config.yaml
n_layer: 11
d_model: 192
n_head: 6
n_kv_head: 6
head_dim: 32
d_mlp: 640
vocab_size: 4096
activation: "swiglu"
norm: "rmsnorm"
norm_place: "pre"
norm_eps: 1e-05
positions: "rope"
rope_base: 68100.0
rope_fraction: 1.0
qk_norm: true
attn_scale: 0.177
bias: "qkv"
tie_embeddings: true
parallel_block: false
extras: ["skips across layers", "capped logits"]
init: "normal"
init_std_qkv: 0.0351
init_std_o: 0.0
init_std_up: 0.0351
init_std_down: 0.0
optimizer: "adamw"
lr: 0.00196
lr_mult_qkv: 0.7
beta1: 0.95
beta2: 0.99
lr_head: 0.0107
warmup_steps: 223
schedule: "wsd"
decay_fraction: 1.0
decay_shape: "linear"
final_lr_fraction: 0.02
batch_tokens: [16384, 32768]
seq_len: 512
doc_mask: true
train_tokens: 138000000
steps: 6048
dataset: "wikipedia_en"
Each number is 500 + 40 x the weight over its row's rms, rounded and kept within 0 to 999. Layers, rows and columns count from 0. Numbers have three digits each. The size before them is the row's rms in percent of the matrix's.

# layer 7 attention value, 192x192, rms 0.0579, rows 105-191, columns 0-63
109:443488488532525480420537492429485539452451573501510549436519506424536481502505552506529530493493476541491505449483535544450504519513431479439603509482566538517510529486423485515582558552505469
103:555567477525451574490522516532485491520492455522547553581483502557558485509539494547526528576536555494480543580472504480531478569522567473579437440494487515474462529485506490516442494455423489
108:489477518502543418478485522445442501525471495514556404509496495520527491448452531471461490486517476547470525484560451484570522461469531445480481503490549599504488548468525476461543504509507486
103:483504501495492505542493568533483525484526505531572586501524560508491532536497517500443558458519533529449475500431436463430454492457431451469513465499525532420499493524477471491430582491476504
098:515515525535445498507495580496516489507576474564520415440431559570460527500472464517545561542541504514546482536563537504616505473458557482441486462539547462494503548525473479552465514558471481
100:506541491413483482460508512458442495507503478487493460515502493531500458467532480459488393490485492487524501419435519531526465455552556444534518548431497494536443479505565536487563553492579505
112:551532479450575471535473497517543467566442582497535453536433532466573461441494490392489494494532477437529482498464493524515547453476485416478522509467480525498457522446513553525459458518509518
097:516537545479466486405540506544527469547524501454523515472428537536486466482507507531440374451573565530487474491518434497578567524507577458535467455487493602369548483432500496483428496553501530
099:464511497543463532476496455439516553546444427460510492417517452529474508531465536446487495479435502533529505456560531549414457440429489488540497525493514528514541459516592587495437485508491484
110:539451527502438508551507507557541404491497517499475505496417532502440481563475507607562443533536508458531575560517579461475530558530563519495474511514585446500521499575504488478521540470521482
102:517442520599558435526445473444480561528549463541452365499537474479554510528480389440566532434434475490531513480523512459464442460515472581482491520483468438602516475554538541537567510489463498
109:475495509494448515541529467495465487499514483465558635487506552488484510520546493556531603547566484477526436463589523512506528523434501459517587483509500416536478476470487457501503516489507537
107:570528499540518595517501457584502471391478484545435508540543489466473495545556481570498507480520488490414503466485547485560496506473534523557522520518478521518513441450548464479521450498488507
101:529477483464480550539526547530501416493522495501500465451442519521483487508450583539471506553586558531444531555570451515515479547500560480567452469557564522471545464464463428471452461475500504
104:437531512498441525546486543490535510593535508448497493485429548558522450522469465563498511529498586489525512569498536537485515471528500476555481490490452518410549457536531530506494458471468488
105:465586494472529532493451478513497466434487521512583450490418505496493474468512578489505516424510522482561497512433447424433543424471497492450544515506485465552507573523459535467487581519507531
105:512490514504539529429569529488524506493524515519476607481558482510510515538515577555420506499540438513419472498539395556523498501480531460521509473431495574471478526497432427473521508560477466
107:538520478510430560515509491462521540487470487505515542495431465482560518519517517511578577454472521549430482492452532446501468491387523512515555515468533505530508521496563556497470443488431452
101:534509492467516494561440500473494496535538508463534490485544526543468420479492546446501534508527480507473502477517505446487516500558452486472499457489483548468502525553376452477501571522524504
102:496544507465528510461547484449496456527511443496477523620535486557502530501514623436488475403500457541494474487450545475491518487582560476522513464404480580527489533466535462479489543540470484
098:478513487528504502518423532428522482574549465514548458502570487510476461552433564414511538487482483499542503564569523525560508407469576561480526458488503486490467559495410461520462466503464482
106:476453482484488488477505522525540523482520517402548443489513571553509447444523526440522432533488543491507510483431554480570553454424554513499530478470549564441491530520522454473495438498542497
106:494491494458494417517479526504523567472516510457655472524479501497463536450432587422519545478506454571557464548552489513513547472447442511442521498569487436480499516501458510462477496495467546
116:453506493439486548500465470498438404553552577511449468488566470489440540536533509533443527519493469507478489473519463515409466445497496509433511460452511495486474511459482460528459534434464537
100:436548491452479485474512485462512524483550509520521435459506491503512464581407476521497580601523564456473497536548532475487521473499433481441493466445517439524522521539538539477515483553495425
098:516479542484488533473485406456498472567597481477536497480507459424481498474535506435515586483530512544528518494524615438473498396512510398583490502447472515468486523489525536585524503457407540
100:488511450505513413556531477488521563522536545476549538473507478581547551493520465488466487459540529508538506468507466467400498539506488512552521501530492466515507568542487501503504465539444486
088:439534485456478535502546454456488515491503587425541500508473546574451489510478615536489586490493476529495460550479467470526474523516569501437460594449492452464536519486451509478457489463494577
108:481512467481475547480486406492455501489560499477455508417586494460481504520450507509488516456508517527488516484558521530448451479517526438604499461535513483567491534509536584626518457494472532
095:488463476479454493471545507509481507514569507476473467381499552576563502556462489562438496459500566491543504481597477497458516526507485487530512467576471551504530443582509431485447490452583428
104:483501475515470453494517475512549546459503538470483619535551534533555483555520495542412481533479509534527408457530575486490452497483435426513482509513494434421532459498471441467462509463474522
099:439475520525423473566456489519492483504525489477546591519500505513557447532536542461518486544536557497461501564489596528548492494571483445457504478449445583468488543470443507554532498508467523
096:492537531539559457483557486493470522523578461494491501459485523447496447544419466532521424542440456421401495567440487449563574467467511424490498511503519522452461469488527540532515398488442531
107:437527504544508502429576532501553536437432470498507533497453494517524447432521523529517484534521536493450450470430487569566417488481501509512491562530501470460502541498469517487499500481518512
105:502553511542522490475500503497488521545579508497478476441496520575487504493536458541496483510517532444502502516483434451482509468497600450424494509527471507463490514520551538496420547622466535
098:517473544449526486558479500481443511501408495467540538513431531461475509496480527561491496496548481509441424495496484523455470494521501506578478480471561447505526481518441520453465556452443518
105:536488530534476519517526479466569480503521452437533556496447444550459530469524530359520589483421512526551584486514509487453494491540449541558493589512531499538493455483455534504522460499401556
102:482519442426503467511449492488484537528524549533507528452484476549459496520410483457500482557476527589432487519473495574436566418510576448440548486465516450506493544526543506525482544576512477
098:513501489473481410475447450456521546531460524452523468534438532511521519444505551465510497539430545450596451525521524528480387500494510557465440542545546508518536495524469475505524498503575526
100:462420518470509482527497404510492409590519469514520449453536504458441515543490463458462495462553446485496497503498522599414461555530475549617514529520458541504570418508482509531513501457550481
100:491570469494527554550533529470495519446493522540473474582579546496500504463478480513478526511518566564474564454433496561487489477494543550494508506489410479448449469588523467542458489509555466
097:473558513432498477471476552438459516531439457466519496448517528460432415489490516482504508500571449431495498495466476509511498528544497551520471513485493493477476488532494554460419508484547501
095:530510532488477529490589535545466489468474540491544496523471500532569485479494495578488461511571434516426458518541450478520482552522505475537490506579504485521538506524470548424578448551516486
096:450539505456480427516496496531545551518513510480496449578468537448518471516492546475491532510541427507555487482474541490520477517543441505556460524466507476465538483461427526546548501516495527
102:539469524539532426484566540542490512467551481496526421407476487437496418573405498501548466491509438492525475467497489376480460460495453513481494519432524486488526498456533522472537505570468553
100:495537499456525563479509474425434436387486492434462506527474514538503463489505576522477444488474542454540471447501531558524469505421494512524469426453525469480559498535513403440467460451463452
098:506501501529470459484522444516491497451480499537489516431484547511526455485504506552494515508488504492458380476511490475539463418544542478493511498519537489563567489490533492540566573510488470
105:490446482484491501490471508463500503519457445513484491496517540505511458510547480468475493466436460464513505472542514457482491491514476496489453446525520579570488536587513538499535481467487462
110:496421515453497508476564492498534567451501544569537416512499503529500506512569465431532560442516502509539514441510516480506470513470506523535513466496522447546513502496545553519541542530490546
099:467573495523519467483505467510455450544543496504527528540529468473501477523472423505503554526467536564497569458526560463517553471506483487460534457479438447488527480491552549527536510528435487
107:505547499420510547539480469534402487543475500538563503485504515465498458457543503555512474473483488436432504503543499474459527545530501475509533459542527450578439485485509532494587534492419432
094:517513529540621556448494436457501451483455534481545441552476491489510546476480467463534542471552486561503408509500460528497558504483529570554466546508478505453534434454506489558504549440533545
099:461499456526580540511509461510549531453471595433463515532515540458555422503568480531465532490521412491512539483465554480465462505453417519544483542488492548468439528529488453448455426590586510
106:494455467522430452457525506502519519533538513460433489424493488510519498549520494480537499516431486448542490420468510502494548488524451464503525509386543442512460462418490467483550471527435456
103:522496497530509507399485504500476472493480472476457424495476525524469482501540549494562546509501533512453437520438508556626565486389479502554531485493544479518511420491538481514530452560458465
106:478606506546505491475473511489553616553449530574455470554443558504494497514467490446457499456519558484428485493481555421542495461546453446443511484499502496501482479527461509515481478523488515
105:480459478528450490496534457560556485531528484561462503552483546448545434505506507499426469492511455542499489465465519429509500507540461410450521488446574445439486450481511512441445523524547469
112:535432494492470524417529458450452586468531524443512588459503511580481463485557495526514483540467500499508505495489487528536578526488525510620503429602547535566484557503514463531487513472422459
101:485485504521575489585488442560527505578457533448447471473519524425489515465512471448478408505490472491549475505515482539483496432483489451450579608523478478513492494505408488492505536517551505
109:485575548461409516547515552530456437566520502570549452522480534489475521498450481549445464452589533545489497528451512548493502530454510417494492502452492439477476469471539512503508463482486473
104:505426415481489410538527511488416522461509587483509533513515470486496513480529478443468537525507499525555489508526459536470527578483488481492521526540441452558558502500462487562506534473494457
098:544582576452533556521494482499496516559551453543505455509540514561443457545447561549529534545485565485461512485499516449439441469509516543551473463478539455528476493493551511419514457502417581
108:439516551530481469511474530496515482558458531467463442533483517474483542480524470445489506510522439540551475469560526516497505501490494470390513523455492449564420512485536507517480542400520520
103:558531524451485517488490466571450509523470416476455566540521499536505462523507502484544466499427529567551426527480513508468517581533443529527484471510477444516498499436546509515496548493487611
105:485402477483514470437506497501532477482458504513521495508491513489622523496552427524450474490491468456502489436511436507530532502539507490451475481495463602450552437516546556556471491566533393
102:543428436541394489417560493535549544486488498463439539597525518548535538463557493452479495453474510528514492492472559482604522528502503454449600532589519500538477455505486510512502537443487495
103:559545552496507447449478463494506537513541475450428497482555530506473480489413486504505505543456451441541513459504562540474460469468481488477588462510429405556443537496553418535523514500407520
111:475468478525435531567505503521520466470415425550496515564478473508439526573485457542529515470520542488514487512487497559539395542532481390508516547488500435446548430419516499490497523473493584
108:527509502486400508501569481541525568545495508514502463571520512551446455468501571548558471520449504535498504518456486442455527467497495483483583447515556494470494541501480425434465458524512477
109:511459460553533558559478482449529471460548564570432610458486466495525502527479495542510548554568529525505485607505490567510570528529556479505587456467477553498550488497527458505518513560495462
104:491488501496522519471416444571540423546571467412490389531569507547502541482496537480550471427521467520511563490502494495467568555484486511411514514462437479518508480490547478440514530483447525
091:511548559493419516535532458362513496515566454541529519469538519444492461590451485548499497475571516518573418482563505483567486516520508489539518449479492443459448475456497456523517421499527511
105:483495541533483500447508482518531515465533516455563483430483543506522463474511495496504511577516502499531468428510445506429472560548478496479451470425581523528474483524492536422519576459472514
114:516510519569562493465417435496544528494511505516395531453532536462580465509546433467458548540443509472520486496543528494487515542517461436514522456435510507424488454487562525470490466532527472
094:469404434479516488479522466513489508402539512412544490518552519497520555421506458480455486493547532480481509555514483523475518500527540535494497547578486520529520472444568524519515506519525463
115:510460464512512515506544517445397488515526588526501553417463502526566534495529509465492541551485500516523495553539505523460569488527550488586531504496522540565519549569488463592501486498481412
095:461557509470441493405555491520454491454513573516460477523518493481468464545523490544469481477500472587457498467507488426541478463513463529487498517528558507529442547361549523595539504532474549
120:570607581500423523500452556524523525552531471569559458532459558501425452496460567541491458423551523498551485468423449457530479540536495450467457459484555488493436437516462556494482542484580492
113:457519531470571500496452504508511497569506473452455470544572447442443466485499527487518430527495458592442494480503537470430548467512475535473528465524494496572507474476571530504472480560487548
113:521541501573521455507414506540595541532486438539455513521476549427554454502470447505457497547490566432487499458462473492427473501490456605497480536471490517389444485522530500483472490561549433
098:527522560461517545556462494377549481505548466573516545468563472538455509548443536440470501534471505480485539519472568540501537418540526500569482470489525526550507486543539482492514454513429526
097:534538546476482484552411534444540475517528505586467491515509589599539514522509441483490449531505607467473531478537488487544499555464532472524458463475465578384482513503537519563443532488464441
100:487521465491406553439512445487491493509479514542568536481488472519537436572442510476512506514405399593518476493500491429474517465563467496510540452410482510550508523524525513515473484441508489
105:493471539519469491438494474472585532549452463474504476531504534445525519525529465437492572554499556533494503464561516497513468530518484534528451500451559559451420553536573548496508470491520464
107:532488513508588514465476502508568472540508539523508493533544458475554503506471417557444633464519424463490493459520526504495490401473514506536488473480430502501496492537560534580539467537496515
105:485418449559542458481521443490512537424472528437483566448500514465565519418558430465477543529479496465511480572558512545510472560489513476490539592527507530464493489530504500519469533477542463
105:468486450491600439489500492510518538478506544412476547437501458498580482420535492414453551627456442435500519522534513527467574474532517518536516547518462562522499574514450466456496545524505449